Part of a small language model's weights.
Training: 93M tokens, 5688 steps.
Each number is 500 + 25 x the weight over the matrix's rms, rounded and kept within 0 to 999. Layers, rows and columns count from 0. Numbers have three digits each.

# down: layer 11 MLP down (transposed), 320x128, rms 0.093, rows 79-109, columns 64-127
# gate: layer 11 MLP gate, 320x128, rms 0.107, rows 80-110, columns 64-127
# up: layer 11 MLP up, 320x128, rms 0.0962, rows 80-110, columns 64-127
down79:534517495480490485523492542457502517494503524516504495478481507497528510524494503497410467510518533514518513494495512491509521525509553470490499520490518466452451495517502502542503505500488487
gate80:533467466514495560519491491533522518505500477500485465513550531435473469498503512489524483492505540475513491528458426493483549543544510501452490490479484447567452489462463470488513491501520484
up80:535555521504481530484536493496499511490495456518505442490474477491493467506520455505514498502471464492465494483457535499467471481471490496519545459506481500467464484566519458481514452545541473
down80:478475463502550492446487463545473487529500463427503572484544507482505489579489519469516496510485497473542533505486494500508493499544441516500526524536486465529496521444464479460479510472504501
gate81:512504532533518511515542527534493499537543525454492488544494491495495492528544514536533508488453483460507488511489507523468469524523490537516534461491473470490507524520498500514490496482491493
up81:470502493470451491488454470480474559456484483516515481507508544483439486489477490486528506496501541490514451469488491454476527479564502485503471526509486503511495481502492511498500501479503490
down81:494521491544510515520546487479479503474565467488486544528521478483450507509511487494461528499493501519490455501529467538495521477443494494504519496471526503523508484475494502445503488466466480
gate82:508526546496478517485474493504494506504512506498515490489503522490485490485486497512508520497542488471447517485506538447518544495504517467500504493497502528483490487513481453462528520517504530
up82:527500514499499490471501540481519552501504488508509497525496547450510512500508506496488484454423513508557529497515474540482460512516484555498548507493512468507491556447510511554513482512518482
down82:471507503554479551471494450479485538513478435459558487467516501506474509515517550497463494487502483500467460497546457506523487495536490505499507494514541494487530492472465521565521559470527498
gate83:485495524500519565501482485528491523540542557518479518519545505502511521535499521496511539481499527478485525506486516535534489494489508497510526518521484479499510484529529500484494474510493487
up83:513550517538488534510487546502505484517538497530501537455545515471485531489461465511505505480525472475482506473498530495539520480471495463496512514507480508482508491519482485460468511478518536
down83:473499482501491510499478488531502532501553461507476517532530508470490541514489450528567551520523517546473482494471520467502468470527509467525552486503467541462495533523527544515497469497520521
gate84:494506479519503497546474513483517517506543500484480496520509487520504478498509455491575548481488475484508502527490445482483546492520497499462496493482456448529517489458514511476457449518478507
up84:519485556495506527497489505504540487511484452517501517518506472480526492520496517516479515457486513515500464399533481477501493539503474511559478502506519506488512509489505492456467538482498486
down84:484514478493439547503456508494499464516503483486489509468501547529547475507522481484501518487513490432450507437506451486496492497531543543504496471499501552535514513507493514452549490530496550
gate85:480507482505526498547485448493477552502543444489494506498498488464471492476510482512509507507494493511528524481547512501518500524491474484492485475522475481508485466502465500507511491513458445
up85:505529515518484529498507504506525543510490521491470509526535519495501548502500529536480489485498474475460497513469479467465499493524484490494546461539540483512478499445521500488487500500463493
down85:484501491515484500498492498513467500516483504465501447531493486456461522517533531529556483518538499503472546514469485475493475534475491502488527494501470541562491499513521476469501486506501475
gate86:513503507494428499589518460450459455473541485478488493491487527479472522516489500525558533508490476480514506486504530496499549558493495513492571475515438435544491516478477509459491500491496478
up86:498547457507529507512509488542528558524469479527511521532530457474502461460507469532491451462525513491481499511484455482444432424496480465525455480498486549490528416487527491473484484462478500
down86:459507463503428473467499535544500481496509506495521463477503524512509460467487566511535482488507493489465484477507522416491530505500498504491533509512495517534551420478525474496526479511507520
gate87:491487497512491542501522448522498474524461443496522489540522493467497528484523494469504513500492517494480511533502516497524518512516498501511522506501487505502478480538501505521540477475496488
up87:516516483481490476488487528456475478526520505515520498480470543516503473513470488471481473494488448490501505488488462486460523492506530463491516442476520512516497490505505552515479507488474490
down87:493472490496475471461521514501507504501482525498469540519493489482507521530497492489559521493519506521514457530493540474516491482483516497491499554524477527476506508502497489525486454502476458
gate88:420461510519462522496489494506523519465491498512466500483528505470497498545465494510535543442478497479456451473512481485492559507510490487540514495536467483537561467458474458489483504419455459
up88:544464456505541459537525478523515526511491526471496520527459481514506478447520498500502480541473478499449510497516516511462501485505455524486485477543486539521477514494490532461509537532467472
down88:518512467526482496512544494564515498534488508464493545519489488500507524518478520503585503505524516506503489504503519529516480521504524559510517516526430535473457472488483505463516495510487504
gate89:512504466539459518500465461499463508501490488483509500499458505466498479508513502485578497506478516473510477499503484509499476480503507504503490493515464500537489499535432525481472512513500498
up89:487534469511513484499520463508447496500464477502519492516485456488504521507461455505490494520520541498513528477511508501527514508468502467515498509541516526481481469500476512503505505526496533
down89:490506480479523514451516511490485524466510484467512484499525463457543522490517480514547448536519506500495527509501491549503517510510473495548510466514473492494481490466478508487513490530503522
gate90:497492521531508511532506518474470521537529481511525492462526487511501464489455525487509519468520519470442480526512505487481524481522488489558492510473497518484505517483557478484504491474485452
up90:506541516532470475504517506527537496467517470520516505532474506457533501483510506482523536498527521502484510465467488476522522498493499458528501510491493517499515521518511467527499505472518498
down90:481532486463530536459497522478540453474484526484462503535499482507473480497531468515543468529513490517532489505458506477507456478484495482481493508550443520515494532520492499521514512534477539
gate91:498466488549478512541471534524531509536530496516506481511488540500517477514512516518530507463489459438491484476504447516464514495532505507552485506481463477483514525437511492435506551504508499
up91:524469429534517487514492483515508441482467514506478470461484523512519501499477462489493487517477488476450507503499455522498534514500496502513467499504506474507488496450481469494531554485543494
down91:551520473490473472492478484492475482474474427506509535504453427486507515523533496461505490464541493502479500490512470499492516508505516528512548504516504513520484457535522505487518492509492513
gate92:486470504493499531493504555485555546520505463532481471492493503503504471522522478536501466484467503477515474486463475498521499498501478498503475495514490470520466509451479506490485481558539460
up92:476473494543507523476513546469517534493479493508525518542507507519512507468485492540497466463499495454500470527530479496441512488514515478526555499511494491529499459518508479472493515522489481
down92:468524493496526512541480530514476468478510493513540519515491513496510492443523502485526498533500523475497517517458495501478495473524536497474521548504492479503489494458480477474477484505515536
gate93:515521526529479488539535479475519536504504518490506523503486451446464517524492540528508502498498471471502492513498506476498507573460442488493523452508472534575481511501522514532501513542434467
up93:506507511521537505467478468530492495499485520481522517519495488505524511444484521561503489526517456477463515519490479480470498520518503479467515536473509464543530535444528530507497466476508509
down93:498479501472508521530494505523476547534514557483484523518519554515521486486494491497559515480510513453484513503520464533520487500478501474447486520510483468474471492496494493524496494501445529
gate94:495504510521489523496484487519511527496547508509488500519510540482446517472526505493508541468514528420501466493517450458492501473525509508500505501478505474511513506491479508505505483512521499
up94:595497479506543480470480473497517482543505492483524454498499506455524458487497491505502485523495488471534553503478458480467481478501527491487514538483508541496457544463493530468524523554504483
down94:483485519508511453543503469542487510475475478496498488474490478482520490509500486474447493519533515494510501484487472522525495486536544541467499507469540487472509523500473462424542452504530482
gate95:452463522500484496537475466531505490515506486501535505456518507523461466592496587510546546451524504478469506457515454453524498476520510518518492458522451496510547481483512482483464429461555490
up95:507515499514514527515479507521512529539509501474508510525454500538488539487478458530490528515472502475502528530527480505501475500496488495487488499547496494506541496519507514493499507478495484
down95:486535484498515481512487499495491494517493549480472477516461473449507538508502514562509511506519468470493526502531526535472489514494518491486461489570488497500522508482506509485484491492489500
gate96:526511491534478505506520452517508486555523499518514506522501536485505490499511506471512559484530512458481509500508492441498509517513505447486481479503497514501518482439512532479503479496520469
up96:553507512486526506520486507526517481540497471499504495502463520536527500515472468472509523483516510486479504445543509487534536508499526455436456501475499508474478514509493542512496513540519481
down96:489473512508532494493548501531497490498499519467482530519503495509447456476526507469466514481469506518494464556502538513510471515499511533497477518486519496501477517528451511472514480489500500
gate97:497516506489483503485549506499489495490474490514469490570525483480507505489504494475483529477490538494518470508501503494475480518491429476488481499509513498517494490513474489503532467435464459
up97:500513491506460479511541489471514514501506477455518501498507490486515501515545480542471482557476482494401468492490481483472470533499516532506500517494513428509492479510485488506488502496483492
down97:503475479504511523515462490561516493534496502496436515513528484505465509473477488527570514473502525521522509466503459535449508556464493478520489525464434530505480483522516537489506493503464485
gate98:515504490533475497499479462520514512517544449508497487513544523514484508485492471491524503495510484486487492533491507541542504500513528544497518509489496495509494477499542491525507486473514499
up98:543497488464497442530524545509486506469486504488502497479485486507503484499480458504509457480462487502478490475529542519463539522507521478510551512510473514471490542500466495533507530504518479
down98:496486490499508470503571498474468508484487519500517505471461509493503479527507477466461519497500511537496454499487557531492480503497528516523483532549485478525482459525503489527538496468528477
gate99:455466473534503474471479481492454481499502484490520471534535513480443517438518546512533514482473512439496467457525483518431527527458458523523522490513481462491486508523505479501514512485511499
up99:501528471467525507551513488493488520503483530487495496496509465432489528569486496508486502483501478529513502532500549511531500519487498479524500497541505528525554497436485507530435494533506456
down99:496493519522495495541519486484491549526515514477447499488480514486519452539482543501510467449494530498480559511486482478477498552533474506521503493506492497529550474504445487527486562564536459
gate100:506512545491483487509514538511516516479503478495533501512541492524467507497498522476533505495526500533527464496514503516503515466511487510498495528519462511515526519489531518514503488491472472
up100:519543529525543473480499517517561544503468509502465487509509516553479507523478521475505491483515521527525470523506500553514527503513529512506471510512495559498520501485518483541488449512485465
down100:479522498486507485482547500549563508536490508501546471513518492493520495487537510459487503520460529522451507531509501487499517493493504500488501462512486505492522492454479476540451474492521496
gate101:545454494497466467487490495487506508509490509510510473476561499471559494512522517439516541462479476495510466527479429482471534492505498518548520506507498513524528493496499515506492454487475507
up101:486506509540498513497516500458456514507499467494477516504461539469508509518496465548494474484482507527499485484532505555472481492505495510480494489489520513472518511495470494501451558534504479
down101:519526469520458489501504481471526502511500498452498511473536524488471491514554470506535467503475463485477500479514481493459490501506557544469462494522474516450505498466508495511469489506534523
gate102:495516491518488514520552507540497488548545528450513485524506539501503518477531484500514500439486460467498506499506456481517487477486504530498491496533458518500552487469459506433470456470471471
up102:519527518477500480523495534492536554472490505447489500497528515538556463526525443525466512486531524519491440513500481523540511506520519499498490495485545504460450506467491495462504523510492494
down102:511493492514474484496515484519484518510489497506489506509523516558505492515514495478361500489490500488521509513484512536533495509479554543499539494493525535480486511517475457514481534534468548
gate103:529508511585433483516524511537475469529522568506505458522491544502493438457482512524532511474472482413462512480510469488457483526528464495529519477509469490528585468481467473481520497459475471
up103:466533522528494466527505542518488444462532545493528528473482518493474499497470490441521487498441500488468520463495506517534476548527509495489491481515469487504511467505479499481550435501503444
down103:494504485531500473545519521486495450513481446517462532542483466496530497492480480493505500507522499528485520493549527535536442487436463495458465484504483503503514506472535493505531562517449456
gate104:461517432498447506519540499504473522494506494497476498518505456493493493524475487486522512523489498508494449440510475469490531518497476537510508530489487478527476497469473489505473528505498439
up104:524502513532515510497520485454488520523526492497464510507485493490489503481565511501539457547504452476497524523513515508507467502480484453507543501493463453540527489466502507514482495499470503
down104:524498485507510516527500500467497553505477492504447510520552499499489481490480470522488482500538499532484467514472543509508499492518466531494562511472514469568469471480557489495498498522504499
gate105:493528517528493510559496455503439486527503493514513484500456507478481495477496546484514515521497493476538536466531492523493486507511505493509510448531493488499516516506470522488510477523515544
up105:477519481528523495530517507496497488498501509475520528547495480514525516506504481470484474539561489526500517498485516476495504505487512496523482500475491492457482440531511505499537462499483539
down105:517461457469481527477520532509534484468461505492498528490486510480523474514501491505520450493521494506487469518477530517495494500518495498517483539502453488466445487441480485482499511500462504
gate106:516518496504490500490518460505485506461518531497475491539505498494500550490519514476504541485443523504484486480551484493507513499491525534502506480487488490491493516529516488496522452496520545
up106:519447473511514487517502528503548530491471515505504481519441527490464483455491481481495507525508480471510497515517498474480508521524467502502479455508515487497507474499471519565481530501491497
down106:508503472520469466509479500463503503557515501455511513508486505549499525521515465498525454534470482501522484513470495517481494482493546521524453435514501474540496461491503472502467543491533533
gate107:551487485521483486494512506479449505520500498485491491527506532463489500511553544477508480485483473425508479536494467457477513541484499521502515508498506505515529508464495495444529468515492515
up107:456528479509548468491542489522488510466501535464493521540533494502465491480533489507496483512499466511477522521476481573507480529474478492480430531505530484523457509477522531528486524513447521
down107:512471535547486512503506496514529474496483496446487495495439487488484537535495461532541476498492489517478511470517511494471483515525480463498503526535482542569495465485480492502518524523489495
gate108:446482524561500489490519519500472472484470467507503453502480552458502489501503500536531467463469465507498481537526526492529522531562509542516502485507473462498524515510495486543492506496457502
up108:485489479511544538525484504482485505477521498523499516507506492491521543488548534491498503481502499510515491469512456474526513471493511486546495488523498513512470509480535491520495523487504488
down108:513538492460479555460493505506484488490506458494478496493515462509529483511500504488470516482491508505488476461516449508483518503467497457515517461516478499474458510503492470504518491534510521
gate109:525488482491492519525514466543476525500523491448492511504507511500465474537564509547516473464495444485430522472476491483533480552485458492513516456596490509497503509486503546526512498480441475
up109:477511507502505480518511552562468499520510528518466509464521510564464456463514513488501505535489499500523526481516523534507486508512494487525476487483491499506479466497484460506497516496515486
down109:549541520473511534510505533497534485506485500542488487485541505528473500523476550517553491495530565524493485490510504529524489502544487464487538514489464445524526504478536536499505481499472506
gate110:522516479511467504502480486526522481456512491505531547526509504501439478515512476518537527487501464500439469529551454473474541479486508540486521486501476453487529484559505490490520458526467541
up110:462480512475494512518447556466490483471482448524515533466527525480499489512496497501484539478527501473449479479486506482487521494499505462500505495476501455481535520544507453473491486438501517